{
  "n_head": 2,
  "n_kv_head": 2,
  "head_dim": 32,
  "d_mlp": 256,
  "norm": "layernorm",
  "norm_place": "pre",
  "norm_eps": 1e-05,
  "bias": "all",
  "tie_embeddings": true,
  "init_std_qkv": 0.0625,
  "decay_fraction": 0.787,
  "final_lr_fraction": 0.0,
  "train_tokens": 105500000,
  "steps": 12879
}
Each number is 200 + 30 x the weight over its row's rms, rounded and kept within 0 to 999. Layers, rows and columns count from 0. The size before them is the row's rms in percent of the matrix's.

# layer 6 MLP down (transposed), 256x64, rms 0.0516, rows 25-79, columns 0-63
099,264,187,177,190,257,199,172,127,239,212,182,192,228,179,201,232,217,175,218,120,217,174,167,226,201,166,201,214,174,187,159,170,194,219,159,208,255,211,173,194,225,201,217,224,243,223,150,202,182,233,236,206,231,236,194,194,146,179,218,230,209,219,237,204
081,233,167,177,218,195,173,190,195,216,266,182,240,206,192,206,174,194,160,220,166,216,244,204,255,170,190,192,168,198,176,175,198,216,173,193,237,189,201,163,254,204,229,134,207,210,168,185,217,230,141,219,141,233,224,173,179,182,200,227,271,223,177,254,197
103,210,242,173,170,180,237,204,244,167,220,167,221,210,232,155,209,203,197,217,182,178,175,145,188,192,212,266,167,204,150,155,191,255,214,213,222,211,178,203,212,142,219,209,223,191,259,222,239,183,247,198,166,172,209,187,216,163,182,222,190,275,213,208,161
114,236,217,199,197,188,229,236,195,208,188,217,204,133,158,221,188,214,184,181,197,200,240,195,186,239,258,190,155,212,184,203,269,200,159,217,144,123,219,191,188,198,191,173,238,180,236,178,192,173,221,150,223,142,143,182,206,235,209,181,232,223,226,182,199
091,235,159,182,198,195,203,168,218,246,180,175,218,195,197,173,186,164,211,164,207,232,208,195,193,213,243,228,245,197,168,212,237,205,185,188,130,176,188,209,229,137,213,223,235,158,209,237,241,208,182,225,171,156,187,192,237,212,177,251,175,286,205,201,147
124,165,233,233,200,231,192,215,207,181,144,218,192,184,226,189,199,163,178,168,245,157,182,159,237,185,211,173,200,204,239,187,162,209,207,181,209,248,175,196,219,217,233,201,209,217,171,214,174,238,288,223,182,187,217,204,175,197,200,164,128,212,154,215,122
107,208,235,187,205,171,219,222,160,204,223,146,211,194,192,224,222,177,236,167,148,200,176,203,164,247,195,234,236,223,192,168,209,214,230,209,189,201,204,185,239,170,198,164,150,216,178,190,189,232,226,214,173,194,189,140,174,147,251,195,242,223,154,232,113
106,137,170,198,219,202,178,264,212,172,215,160,182,200,216,182,204,154,231,204,249,188,183,237,144,234,230,212,215,190,185,238,204,169,207,191,180,193,167,209,266,212,211,175,158,236,183,271,173,223,233,227,182,178,187,157,146,242,200,207,221,210,171,184,171
100,205,243,197,263,245,167,195,167,165,187,187,177,134,230,169,223,217,197,214,227,142,231,192,181,161,183,211,200,187,213,234,216,160,209,160,238,195,212,192,162,205,221,211,191,181,224,214,243,283,177,223,234,188,157,176,167,223,194,174,263,209,192,226,209
097,182,271,174,214,136,227,169,216,177,165,250,174,187,217,201,184,203,212,206,258,213,163,185,172,237,224,177,163,254,167,204,179,221,159,206,185,233,213,226,188,199,240,168,243,214,131,218,165,221,236,184,212,163,228,172,225,197,157,169,200,196,197,178,228
110,188,208,220,169,221,266,171,205,141,188,210,225,201,152,196,219,158,236,178,214,136,159,224,171,187,226,190,221,161,213,260,199,238,207,202,193,192,222,225,245,200,208,224,246,215,192,229,192,201,173,185,183,203,185,171,228,204,228,256,285,163,215,171,178
085,255,167,198,208,199,170,243,192,198,185,188,158,215,158,231,197,220,203,171,169,204,223,221,218,179,227,232,180,200,197,249,206,170,206,230,185,190,192,221,224,157,214,178,156,188,230,198,215,218,230,187,204,190,192,145,202,206,262,230,307,240,165,223,141
120,178,195,183,251,198,212,265,218,160,208,184,183,197,189,203,200,220,192,176,274,216,210,189,236,201,198,191,243,201,200,234,221,235,205,279,142,202,187,209,175,180,171,134,201,187,175,224,171,168,159,189,257,212,243,200,156,215,163,190,192,225,192,164,246
099,133,186,203,208,180,168,216,218,201,199,137,193,209,238,166,204,182,228,213,204,216,213,259,207,198,228,281,259,205,207,207,220,171,151,202,180,203,211,203,193,203,168,230,154,186,204,240,218,283,170,174,185,219,226,137,200,201,210,197,204,166,155,191,223
074,195,205,214,264,202,164,230,214,245,200,160,156,156,211,208,191,225,151,186,211,212,213,191,223,210,191,224,223,146,172,161,184,211,241,183,161,228,157,175,189,177,230,175,169,217,241,178,242,221,269,172,147,212,156,190,223,225,191,207,155,242,192,225,234
104,224,217,130,178,186,213,144,223,178,197,225,245,199,222,214,201,260,218,253,238,185,197,190,184,221,239,210,194,173,180,168,230,214,182,199,215,209,168,193,193,254,234,185,187,213,193,202,173,218,115,189,265,226,207,208,134,185,199,227,174,141,199,195,185
106,182,179,194,135,209,200,218,179,167,242,198,195,183,230,199,156,179,229,241,217,235,248,246,230,216,237,209,191,222,213,209,225,194,137,200,188,199,189,227,248,213,218,220,172,160,176,241,201,201,131,203,248,168,213,185,145,246,190,220,183,252,162,187,168
104,209,213,204,189,216,199,187,183,204,183,195,210,173,216,179,176,154,195,164,234,222,217,190,214,189,214,174,231,186,139,256,205,163,212,221,129,233,204,221,205,173,170,161,222,208,196,119,160,248,153,169,197,198,177,197,178,216,165,181,288,186,180,160,175
109,221,178,179,228,196,124,199,178,235,190,234,231,194,214,185,203,265,221,131,162,171,214,205,175,201,219,183,225,228,154,250,230,219,156,191,154,221,158,193,182,212,181,210,237,130,188,204,168,205,187,174,176,214,212,156,232,190,203,238,207,178,187,211,254
093,210,224,195,159,238,289,250,163,191,184,201,220,195,179,175,267,196,194,202,268,167,197,172,183,161,182,222,204,199,225,195,212,188,206,237,146,184,213,219,210,198,216,172,162,227,176,207,190,248,209,216,285,219,164,195,200,189,206,183,198,174,218,175,147
081,191,159,260,203,151,157,239,222,209,166,185,239,214,166,187,191,173,190,211,235,181,173,196,145,156,210,165,173,243,193,211,197,151,226,220,139,185,241,208,166,193,184,232,210,159,222,241,200,207,243,171,163,202,181,215,150,200,163,231,236,236,199,213,232
113,130,193,229,185,223,146,227,197,184,195,242,172,175,185,232,184,201,238,212,254,149,154,208,198,188,210,200,221,167,209,180,211,166,241,193,162,260,211,242,227,256,225,231,162,236,158,243,221,216,212,197,219,205,212,171,222,181,190,148,218,189,191,181,151
100,272,174,215,230,190,242,234,237,268,188,126,229,211,208,201,184,203,216,214,226,222,213,176,184,202,157,158,228,191,170,164,164,184,234,237,199,170,203,213,170,237,219,210,205,166,188,122,198,222,252,202,189,222,176,165,231,187,235,216,178,220,190,179,187
087,159,194,257,184,187,201,179,217,211,201,207,250,191,177,189,170,171,227,225,178,209,214,185,251,175,208,145,205,189,236,256,157,218,183,268,173,187,274,206,224,150,247,204,247,217,213,191,158,216,219,246,225,237,202,159,205,184,232,185,231,207,202,221,220
087,174,169,230,180,218,276,132,204,137,215,240,248,200,205,174,162,162,226,232,184,183,168,185,198,247,217,233,187,180,210,220,207,217,215,158,210,205,217,205,238,188,190,150,157,204,160,235,191,173,166,211,194,218,241,219,256,210,215,187,154,234,179,185,222
090,186,196,208,160,206,239,209,226,187,157,194,168,164,175,160,129,191,236,225,206,196,199,193,221,192,199,218,184,161,236,185,228,181,229,220,254,215,146,173,200,224,149,189,211,210,220,213,231,211,257,204,202,185,139,152,242,219,230,272,187,151,223,210,213
084,218,203,186,214,186,211,202,165,196,246,184,192,186,230,215,216,151,268,214,261,186,187,176,103,181,212,192,215,181,163,189,189,196,207,250,198,182,175,189,211,191,207,149,176,188,179,259,200,231,194,192,146,182,213,163,189,251,188,258,222,239,214,206,158
110,181,133,237,145,198,198,135,244,188,226,269,203,256,203,227,218,212,164,197,195,280,187,240,198,202,228,196,225,185,234,207,247,226,200,236,156,189,180,201,146,160,235,174,176,197,230,182,183,186,205,185,216,220,189,171,176,231,181,199,186,201,184,183,210
111,171,181,209,213,180,221,247,194,153,243,178,192,112,207,250,267,199,226,141,219,191,207,210,191,223,236,137,185,174,156,194,214,202,209,205,227,196,215,194,197,196,219,207,183,177,214,141,161,240,178,182,204,251,221,230,185,228,185,184,214,200,201,193,266
080,236,159,152,248,215,137,179,191,207,211,211,181,241,184,180,155,233,174,239,157,211,199,135,221,198,231,240,199,254,216,190,190,232,189,180,240,202,196,172,176,190,225,169,183,176,190,160,199,206,202,170,225,239,208,173,191,151,201,171,227,221,209,231,279
115,191,199,219,188,198,215,182,216,180,205,187,197,272,217,104,205,184,200,133,228,204,216,170,134,240,182,186,222,165,180,256,248,220,217,204,176,187,230,210,156,194,207,199,216,195,177,217,178,206,150,203,205,259,196,222,212,214,232,262,207,211,168,206,166
114,205,242,254,185,175,186,187,232,220,160,226,231,193,204,212,197,204,202,175,233,226,195,231,124,234,131,166,257,202,165,249,252,213,197,218,159,214,218,214,175,180,206,180,191,197,206,214,157,243,207,169,209,162,185,214,247,234,181,156,200,232,161,217,235
099,152,182,244,157,205,188,255,243,162,172,251,180,269,231,240,196,146,204,172,217,229,168,204,157,213,186,167,244,217,221,209,198,194,188,225,203,210,151,163,230,222,163,160,218,222,205,201,175,208,188,190,192,178,177,187,133,242,188,186,157,188,177,200,175
089,208,177,192,180,148,242,169,191,178,195,205,250,226,248,212,264,274,181,194,164,180,176,220,176,190,228,170,200,163,190,227,214,173,235,229,162,232,186,186,173,210,185,267,182,223,174,234,170,142,240,198,195,239,173,213,164,196,211,188,199,208,181,196,257
099,187,233,203,148,182,235,253,163,195,222,200,192,157,233,199,204,222,221,194,230,209,183,228,167,233,222,206,176,166,127,213,199,192,188,215,250,227,174,213,265,247,189,245,181,208,221,196,174,154,189,251,134,180,161,214,170,220,167,183,237,182,211,195,170
096,203,219,192,183,183,223,310,178,184,174,206,202,137,223,228,143,166,194,188,234,195,203,184,192,220,197,191,210,163,186,216,217,262,207,217,227,223,162,169,241,182,230,202,177,189,193,223,201,206,204,248,201,254,222,149,211,214,172,229,211,235,207,219,134
095,217,207,200,226,192,163,242,183,114,186,195,132,164,192,212,207,148,205,193,266,203,151,229,218,199,225,208,180,207,220,198,235,153,182,271,183,197,194,178,200,175,203,219,127,180,223,238,211,254,185,190,213,220,190,173,183,214,213,204,196,180,192,173,157
115,196,167,194,171,221,164,189,199,159,196,227,234,200,194,233,147,178,161,271,227,188,144,260,170,183,188,168,192,174,259,216,215,183,256,203,232,175,230,221,207,205,189,244,187,220,218,193,192,234,213,216,234,165,233,195,164,198,171,269,177,171,179,204,168
082,264,162,211,237,169,196,178,188,168,183,185,226,236,133,215,197,212,183,226,200,218,270,197,190,205,252,176,206,150,166,211,201,232,173,177,162,208,177,204,180,185,215,188,141,165,226,160,169,204,210,236,182,191,210,177,168,204,202,184,269,175,217,255,235
095,211,221,242,220,142,221,202,305,188,155,186,223,197,203,213,188,207,202,160,185,175,191,223,170,229,232,234,185,165,161,197,186,222,219,138,206,217,203,226,166,250,178,239,232,221,172,245,195,257,187,194,193,160,162,194,222,198,216,222,236,162,176,197,199
119,158,213,165,202,221,208,205,165,156,204,133,217,197,256,242,214,192,202,194,201,200,205,162,209,205,195,200,196,249,222,160,229,213,205,161,224,247,219,156,172,149,192,177,182,199,175,205,180,258,132,218,184,270,202,200,224,203,231,230,211,255,185,174,242
092,128,128,168,213,223,200,206,201,163,267,156,231,250,148,223,165,193,181,215,222,228,201,224,202,216,250,199,180,224,252,227,185,212,167,141,210,176,191,197,128,238,178,230,176,189,208,221,218,199,193,231,190,198,201,220,218,195,189,200,232,205,197,214,242
101,227,167,213,187,180,210,131,265,215,211,183,201,212,125,163,178,169,253,212,198,181,243,231,244,259,183,194,186,207,196,201,192,222,186,216,194,212,207,240,218,184,181,207,215,186,237,181,171,204,205,202,222,177,198,156,226,206,178,194,106,194,134,217,209
117,128,225,232,161,213,125,174,168,219,216,243,218,168,198,235,179,166,220,214,150,180,210,238,150,206,165,213,269,243,174,226,211,174,183,194,167,186,179,251,228,202,209,218,159,252,207,208,214,177,212,184,229,175,201,233,179,231,213,190,194,168,186,207,193
107,230,219,213,232,201,194,236,196,150,180,195,190,198,199,218,238,212,247,189,311,201,249,137,161,235,167,139,190,196,176,236,220,194,228,217,193,240,185,228,206,183,215,180,194,245,185,199,177,239,171,204,200,212,172,173,192,176,197,232,144,184,211,210,168
101,231,216,150,154,182,175,143,185,185,221,187,181,233,215,227,133,154,211,195,189,193,157,179,192,231,178,207,234,212,164,201,259,260,177,172,190,252,177,201,257,209,197,192,246,205,179,176,223,212,209,182,188,193,234,196,264,177,224,233,165,202,195,193,151
105,233,199,215,229,167,209,210,179,162,224,195,195,185,189,240,186,140,184,224,217,215,201,223,188,244,211,190,186,180,168,163,149,242,166,216,188,191,162,249,292,153,175,201,198,214,243,167,163,198,232,216,168,230,247,167,174,234,197,197,193,184,181,202,135
102,240,209,193,211,217,186,216,148,120,220,127,206,154,197,195,225,213,224,197,228,134,184,205,222,200,219,182,219,266,177,183,226,194,209,235,197,253,177,251,214,162,166,177,176,193,218,206,200,196,119,202,193,241,220,216,230,187,181,228,180,208,193,188,181
086,155,152,194,187,198,198,222,183,237,215,278,198,232,180,248,210,261,208,239,149,175,244,189,234,169,181,200,179,187,180,175,202,151,238,193,228,178,230,189,198,214,249,200,195,173,218,214,252,128,213,248,190,160,205,200,187,169,212,164,231,206,189,184,197
080,200,193,191,222,178,177,302,230,196,175,199,222,206,200,234,219,209,174,207,255,225,250,200,181,194,209,189,192,202,215,226,221,248,187,221,157,222,136,210,181,219,144,185,117,199,234,188,179,164,232,236,218,175,223,171,173,229,185,213,185,181,155,205,212
094,184,204,185,189,160,282,215,214,203,225,218,243,163,224,249,217,180,213,178,202,215,166,238,231,174,152,213,185,184,189,228,231,235,247,165,232,194,191,226,194,180,191,210,243,230,204,153,228,126,167,214,200,175,168,189,197,151,223,219,231,208,254,184,238
110,210,156,222,227,208,148,275,229,195,147,184,191,182,210,190,189,158,225,184,220,167,184,212,207,224,297,225,167,239,240,174,207,210,193,199,192,232,224,196,176,185,201,250,177,155,220,188,192,245,173,157,218,156,214,199,170,167,223,176,189,205,171,239,189
099,171,230,182,196,205,218,218,215,219,215,188,169,177,220,220,191,145,216,209,291,241,171,223,160,179,215,226,216,175,164,244,186,214,221,227,146,198,191,209,232,193,168,135,188,232,169,238,160,180,179,242,173,165,196,159,194,224,174,256,166,190,213,214,161
114,234,185,195,185,215,227,201,224,200,180,200,254,202,206,165,227,182,180,205,222,214,109,161,210,221,244,141,182,229,190,218,250,227,215,257,187,234,200,190,211,154,225,169,183,213,218,196,147,191,185,195,164,233,238,181,133,245,192,199,199,157,216,241,206
098,223,232,140,215,152,243,154,227,190,213,177,287,175,193,183,229,191,191,212,203,226,240,200,155,171,194,185,219,174,186,204,165,238,190,204,173,160,206,242,203,185,218,132,193,147,149,209,195,197,223,174,201,215,260,236,216,234,216,243,197,199,203,199,176
# layer 6 MLP up, 256x64, rms 0.26, rows 26-79, columns 0-63
103,192,222,244,166,227,198,196,136,273,212,177,175,195,201,186,223,227,237,161,179,210,186,178,174,211,203,243,158,138,211,221,244,260,199,178,159,228,210,236,241,217,173,225,187,168,196,205,236,211,206,216,235,178,183,170,197,207,157,171,212,209,184,161,266
099,157,209,210,215,152,184,250,258,276,209,191,236,220,163,171,212,237,133,181,194,185,253,197,216,182,245,227,199,225,164,202,201,132,196,172,211,178,201,203,200,208,181,205,169,173,191,209,198,222,193,230,176,175,198,156,237,183,199,149,260,231,223,196,214
097,223,235,167,172,165,215,183,212,171,161,197,171,195,175,187,216,157,215,250,230,193,173,187,191,193,221,179,195,189,223,181,174,250,226,174,222,251,183,214,252,196,234,202,183,222,117,163,203,216,209,243,212,269,223,192,199,201,194,180,229,247,197,116,192
090,244,203,130,205,191,169,209,149,218,201,210,193,234,192,203,196,200,177,170,238,203,191,141,198,208,245,177,210,230,191,212,193,222,186,208,121,220,215,191,243,173,226,281,205,150,153,159,189,210,232,219,163,207,217,182,240,203,148,206,226,223,208,237,214
113,176,229,146,201,209,239,164,180,204,210,186,227,161,255,233,253,242,191,198,188,222,215,211,191,265,164,190,156,223,150,206,251,203,236,225,200,255,210,197,227,211,199,167,235,243,199,207,188,132,183,202,200,172,213,205,188,168,192,188,212,241,187,135,177
086,187,199,237,249,215,252,113,244,196,168,207,188,216,223,227,204,241,252,195,168,202,235,175,229,198,209,217,210,221,183,211,187,186,157,216,165,202,160,181,187,240,194,212,241,187,157,219,180,187,169,207,253,218,235,181,207,144,273,201,167,191,228,204,183
088,261,191,153,248,201,156,215,212,234,186,169,223,222,237,198,176,190,183,212,158,202,238,216,209,207,198,231,207,217,228,170,201,235,199,199,280,182,222,187,218,209,227,186,220,153,193,155,235,178,207,202,240,197,247,166,132,173,198,177,128,179,234,176,199
102,214,222,156,206,188,239,215,275,239,181,233,154,232,195,222,201,176,160,196,204,212,173,171,163,230,225,221,198,233,260,165,216,160,233,140,166,204,172,195,166,177,209,231,195,202,216,228,205,173,145,226,202,209,252,209,162,179,254,182,174,190,212,158,216
085,167,207,209,261,208,190,234,165,243,238,143,169,215,201,180,160,127,226,196,179,167,198,172,204,225,143,228,218,176,213,190,211,160,231,207,253,225,227,145,203,183,204,178,152,168,194,211,206,186,197,214,208,271,153,210,217,207,220,232,185,173,173,217,224
081,182,168,183,188,209,163,208,201,268,206,140,228,258,210,162,198,241,142,246,243,224,215,198,261,212,192,204,179,212,207,185,229,145,210,225,204,215,185,196,206,165,206,139,207,185,204,206,192,179,220,195,215,267,204,162,220,171,218,162,155,211,199,216,255
110,242,252,189,207,220,192,164,170,183,179,200,233,222,171,172,234,204,178,203,193,162,168,224,223,232,161,142,218,187,169,181,233,233,225,213,215,227,239,204,218,260,155,230,172,199,208,145,202,180,199,273,231,227,145,197,193,222,137,217,227,196,173,188,220
116,209,189,185,176,200,225,216,175,230,191,229,202,189,142,212,188,172,186,146,209,203,152,229,167,210,241,200,229,190,199,156,192,209,213,155,206,216,184,276,251,189,189,247,236,212,236,135,196,213,224,206,233,174,158,214,140,196,185,251,199,235,163,163,233
105,144,212,212,151,242,199,208,166,180,206,236,237,198,191,205,215,131,147,212,253,190,152,134,258,254,181,204,174,250,177,233,207,214,173,219,227,194,214,210,200,171,237,201,240,184,200,204,213,174,228,209,249,194,206,166,184,212,200,179,154,188,222,234,204
111,188,176,225,147,218,236,236,214,210,198,195,174,160,234,224,165,211,222,212,190,217,133,194,168,175,209,211,174,217,216,214,216,187,184,252,172,163,126,218,143,204,285,206,257,174,183,192,199,203,234,187,199,226,202,178,248,240,183,173,178,210,201,236,171
100,220,232,239,175,220,190,199,171,215,195,208,158,218,186,188,164,179,221,178,195,237,198,145,234,189,190,250,236,183,172,225,189,204,250,202,237,155,167,252,231,148,234,223,232,228,192,162,195,212,265,248,192,211,208,151,166,216,138,196,193,227,220,161,191
108,165,166,223,211,214,229,245,221,197,170,203,219,163,124,211,213,166,227,182,186,183,253,216,212,174,222,237,215,184,174,219,130,157,227,178,211,210,263,225,179,239,240,214,180,163,232,177,213,195,224,203,166,169,232,242,166,201,174,174,174,238,245,198,211
084,172,248,172,248,223,253,219,193,211,215,178,210,186,230,176,217,252,118,212,183,210,232,249,188,121,144,186,177,225,176,160,181,232,170,179,220,247,197,216,233,223,171,254,188,171,206,192,208,207,188,211,194,176,206,216,201,184,216,207,203,178,199,254,169
095,188,212,198,223,177,197,225,179,217,235,199,216,265,204,205,202,212,141,195,208,193,178,162,212,231,235,108,208,179,213,264,175,186,249,183,198,198,194,201,188,157,251,247,176,175,146,176,211,227,259,196,214,198,180,151,166,222,214,164,165,184,215,179,192
080,189,206,263,219,172,190,203,210,217,169,162,257,202,219,175,173,224,223,158,228,192,199,205,249,250,248,177,197,211,207,207,188,185,253,217,221,246,222,179,245,181,210,140,209,182,149,192,196,165,145,203,130,212,205,181,194,204,213,196,221,201,126,224,216
097,247,226,190,239,205,180,206,159,217,197,279,159,193,220,226,256,238,143,139,207,189,170,202,181,221,192,203,230,141,207,202,193,202,193,181,216,203,188,212,185,170,191,202,123,232,176,125,197,198,182,250,222,196,212,182,243,228,193,164,199,203,216,221,194
101,249,196,209,217,194,212,197,183,214,147,189,253,157,217,195,199,217,201,154,204,235,240,193,179,225,199,154,180,205,156,234,257,241,201,200,129,155,224,201,168,210,202,229,233,181,164,155,172,225,187,187,239,232,190,200,186,146,284,194,206,204,193,217,206
090,216,218,237,204,174,169,232,173,186,221,201,166,164,162,216,196,199,195,165,222,202,182,183,251,154,217,249,195,193,169,143,227,230,231,193,169,231,222,159,138,271,176,221,218,253,179,168,246,150,186,237,212,212,227,179,162,177,208,204,218,185,239,212,188
073,235,216,192,260,178,172,229,192,218,181,207,200,198,225,231,174,211,243,154,203,207,143,205,148,212,194,240,244,235,158,241,205,146,197,168,178,163,232,205,204,181,195,226,186,213,231,181,233,155,187,220,143,220,216,125,181,174,203,202,186,180,174,193,260
078,231,205,165,157,225,221,175,185,218,183,274,194,180,150,214,178,216,202,189,236,198,178,164,210,198,195,182,177,287,183,180,241,201,173,206,182,199,214,240,140,251,217,234,141,203,152,238,217,221,205,186,243,195,192,195,192,161,203,230,185,195,219,141,190
085,195,204,202,192,190,161,258,207,197,205,169,189,187,185,214,238,227,170,196,181,287,205,254,203,174,203,204,167,176,234,98,192,178,203,205,199,199,216,238,197,201,239,229,224,204,153,189,183,241,178,151,190,231,178,164,192,202,143,207,194,235,194,186,251
089,183,260,199,186,186,174,237,235,186,209,165,224,202,150,191,258,239,191,153,149,205,171,273,260,222,186,166,220,229,202,226,191,181,210,137,174,163,220,224,243,181,196,211,222,239,193,209,191,211,218,233,233,166,171,184,223,210,152,197,217,175,202,173,179
102,179,220,202,212,194,206,217,219,172,173,210,133,172,202,186,233,193,225,167,265,185,184,150,263,232,197,166,193,222,202,177,217,196,205,169,210,220,142,190,167,220,211,200,238,225,158,153,237,233,227,230,130,234,187,175,194,156,191,224,200,229,261,197,217
098,257,250,194,200,215,164,208,194,164,186,202,175,228,186,150,166,201,225,208,175,167,228,142,188,230,189,217,200,276,226,192,227,227,240,160,239,194,240,178,188,198,230,165,184,222,153,199,172,228,137,207,194,215,190,169,200,134,240,204,241,202,212,186,175
121,205,284,287,145,216,204,202,221,215,195,182,167,223,196,210,186,218,203,201,211,152,199,210,159,200,188,187,189,173,254,169,240,172,157,234,177,189,171,239,178,183,232,216,217,167,140,159,219,216,193,222,242,248,198,233,195,208,157,208,198,180,171,219,195
094,176,212,216,165,145,238,228,208,161,184,151,227,199,203,285,216,164,256,176,231,225,195,206,225,165,218,156,112,242,193,235,191,197,216,199,234,198,178,233,231,203,212,200,211,209,215,176,190,220,227,181,166,202,207,182,232,185,188,182,184,243,169,163,240
098,140,216,206,167,258,254,221,230,149,220,174,168,201,143,159,213,135,211,200,245,190,210,175,216,199,221,215,138,226,191,175,214,202,205,181,197,175,206,226,220,249,209,209,242,204,175,154,184,197,198,226,215,247,200,186,137,180,229,203,218,225,208,177,153
076,186,198,178,235,205,258,200,170,183,176,172,195,180,173,191,232,229,191,216,193,123,182,169,203,174,270,223,153,163,181,173,191,180,161,169,228,234,262,203,179,158,236,157,212,196,186,246,196,204,145,215,217,241,231,197,227,178,224,245,213,190,171,185,217
080,235,185,212,167,203,205,140,211,211,143,138,224,205,203,129,160,192,189,242,153,192,173,156,209,223,213,222,161,198,205,174,212,211,205,242,205,235,200,178,246,217,226,200,231,204,201,193,225,187,195,232,213,188,161,202,237,179,241,166,173,260,196,170,131
082,184,200,186,182,229,244,209,224,202,156,169,210,236,168,178,199,214,224,164,225,170,234,181,174,167,199,208,198,216,190,200,211,193,252,183,145,196,259,217,108,151,244,180,192,229,179,239,209,230,217,143,247,190,217,175,204,171,205,190,246,223,156,177,218
086,199,195,211,232,205,161,162,238,154,204,164,196,256,226,150,215,240,216,195,187,165,182,166,264,202,183,159,185,142,222,182,241,193,217,176,200,270,202,185,144,241,235,212,153,235,176,207,206,197,191,208,200,236,187,242,176,178,195,180,212,204,207,159,243
092,205,201,229,188,218,180,196,210,233,224,213,199,223,219,216,219,107,231,169,186,148,210,212,221,185,202,132,216,197,186,217,222,264,163,185,196,188,234,195,231,273,168,213,172,244,187,184,158,166,201,245,205,168,150,226,221,197,198,194,140,196,211,182,226
103,160,216,228,240,186,228,201,195,206,170,165,179,193,220,232,249,140,255,149,143,195,200,217,192,227,231,186,149,198,178,218,221,212,172,164,156,161,190,174,160,230,180,188,206,219,216,207,216,149,200,240,232,156,213,226,233,198,264,208,184,219,190,244,229
116,155,161,234,225,223,198,187,183,199,212,208,241,212,224,184,214,197,186,203,193,176,163,240,133,238,166,197,134,232,178,191,209,192,225,207,173,160,161,217,236,228,258,189,210,183,212,229,238,135,182,249,252,205,170,218,224,185,153,223,188,204,165,246,212
087,190,182,248,242,181,175,283,156,222,191,226,183,215,217,150,212,195,204,237,221,184,220,205,230,229,201,219,229,190,215,168,212,166,192,157,148,215,205,237,139,211,211,191,213,185,169,182,218,222,257,173,220,220,188,174,179,168,147,197,185,285,209,206,215
104,199,189,239,180,152,209,181,188,218,185,223,247,181,191,167,206,198,233,181,264,171,197,156,213,181,230,212,155,267,238,193,177,205,215,143,178,207,210,263,193,190,196,241,177,180,187,189,154,193,168,200,177,199,205,211,191,197,208,138,243,130,210,239,246
097,178,188,226,222,199,235,159,153,228,189,171,197,224,213,186,185,227,110,157,212,208,165,205,224,205,186,178,204,226,159,181,268,249,182,178,216,195,235,161,101,213,189,177,182,233,214,191,209,170,196,255,193,228,169,183,207,220,204,228,198,224,182,217,192
093,212,235,235,182,189,218,232,158,231,181,179,208,207,238,160,231,183,203,174,182,230,212,145,155,157,158,190,181,176,198,207,267,220,232,152,187,194,192,164,214,193,241,222,220,163,168,176,209,266,217,169,212,199,159,186,178,238,259,201,211,262,194,193,231
101,173,229,223,211,257,228,217,265,162,158,195,226,206,188,186,232,189,222,209,195,213,179,140,218,213,190,124,172,183,190,244,192,211,254,159,210,189,208,175,195,225,178,183,244,232,183,104,195,221,193,216,203,153,179,179,228,184,234,212,215,232,201,192,190
108,196,258,186,176,161,226,214,249,215,236,187,239,172,249,200,160,167,181,136,212,194,216,208,187,239,216,241,173,187,198,198,240,199,179,208,224,137,241,224,180,217,159,194,206,224,201,196,198,170,185,237,180,208,236,163,206,241,237,177,204,279,177,158,180
088,198,157,223,252,192,204,279,181,227,168,236,191,181,229,184,261,153,176,219,171,207,207,186,213,233,227,173,188,177,267,189,224,174,162,178,244,214,188,207,163,171,233,196,183,192,203,227,215,144,232,233,248,215,188,193,166,152,216,203,174,185,170,200,239
099,257,225,201,165,224,219,182,254,187,239,160,211,236,226,171,185,163,167,202,243,171,199,253,198,223,207,181,205,221,221,204,174,156,212,167,193,225,187,214,143,206,238,214,200,167,148,211,190,218,215,247,222,176,183,180,178,120,174,189,214,256,173,241,221
097,202,179,243,161,228,210,242,213,226,246,193,194,164,168,220,188,195,153,193,210,214,236,190,181,195,195,192,219,243,169,181,173,200,253,224,206,158,177,233,223,190,155,250,248,175,196,213,188,231,167,197,138,198,202,223,243,182,151,173,126,218,200,236,250
083,317,225,197,147,243,210,223,213,207,167,207,181,184,219,150,210,199,197,176,203,258,215,192,212,186,179,210,235,211,209,189,192,214,161,153,190,213,183,171,175,197,178,209,166,227,164,127,185,252,198,176,207,203,241,225,199,162,206,195,172,203,198,245,168
095,162,203,218,196,143,191,216,188,207,300,203,171,220,182,191,166,240,182,155,173,204,152,192,154,215,248,177,184,214,197,167,252,206,254,227,202,213,235,197,202,237,156,242,177,202,176,165,235,224,204,182,197,179,194,189,185,205,206,187,211,245,231,204,137
086,216,186,165,244,215,129,147,188,197,167,180,181,184,161,173,216,253,179,193,180,156,217,140,189,222,240,192,208,194,193,189,184,204,177,208,158,204,233,187,187,185,180,170,154,170,224,232,164,214,258,168,154,227,251,232,189,245,162,189,166,221,188,223,174
100,143,218,228,192,162,242,200,210,184,188,191,140,271,186,189,244,201,227,166,181,193,228,201,198,198,154,171,205,163,218,202,202,142,186,196,263,241,217,245,188,192,201,155,162,220,201,208,226,154,218,189,187,208,183,167,258,195,216,209,219,199,227,225,131
085,209,239,188,203,254,198,235,195,174,157,190,198,195,201,220,172,177,194,187,196,215,266,131,170,274,165,223,177,199,171,229,221,230,231,219,243,197,191,177,235,249,210,204,187,210,199,178,208,204,244,145,225,251,171,182,152,221,182,171,197,183,164,148,178
099,167,206,194,181,245,216,222,155,204,229,242,183,209,178,171,164,142,196,186,190,220,178,250,194,171,213,199,252,260,167,205,176,166,213,182,236,171,242,256,262,187,184,227,165,217,238,227,204,167,218,194,203,203,229,157,248,168,175,199,176,180,148,206,179
105,165,183,219,191,269,194,243,205,199,131,196,143,170,231,184,213,207,219,254,186,234,203,146,206,207,191,176,195,177,197,208,182,165,198,199,232,153,262,218,234,227,227,245,208,217,180,199,167,171,209,206,204,189,132,225,208,230,223,158,202,157,227,169,236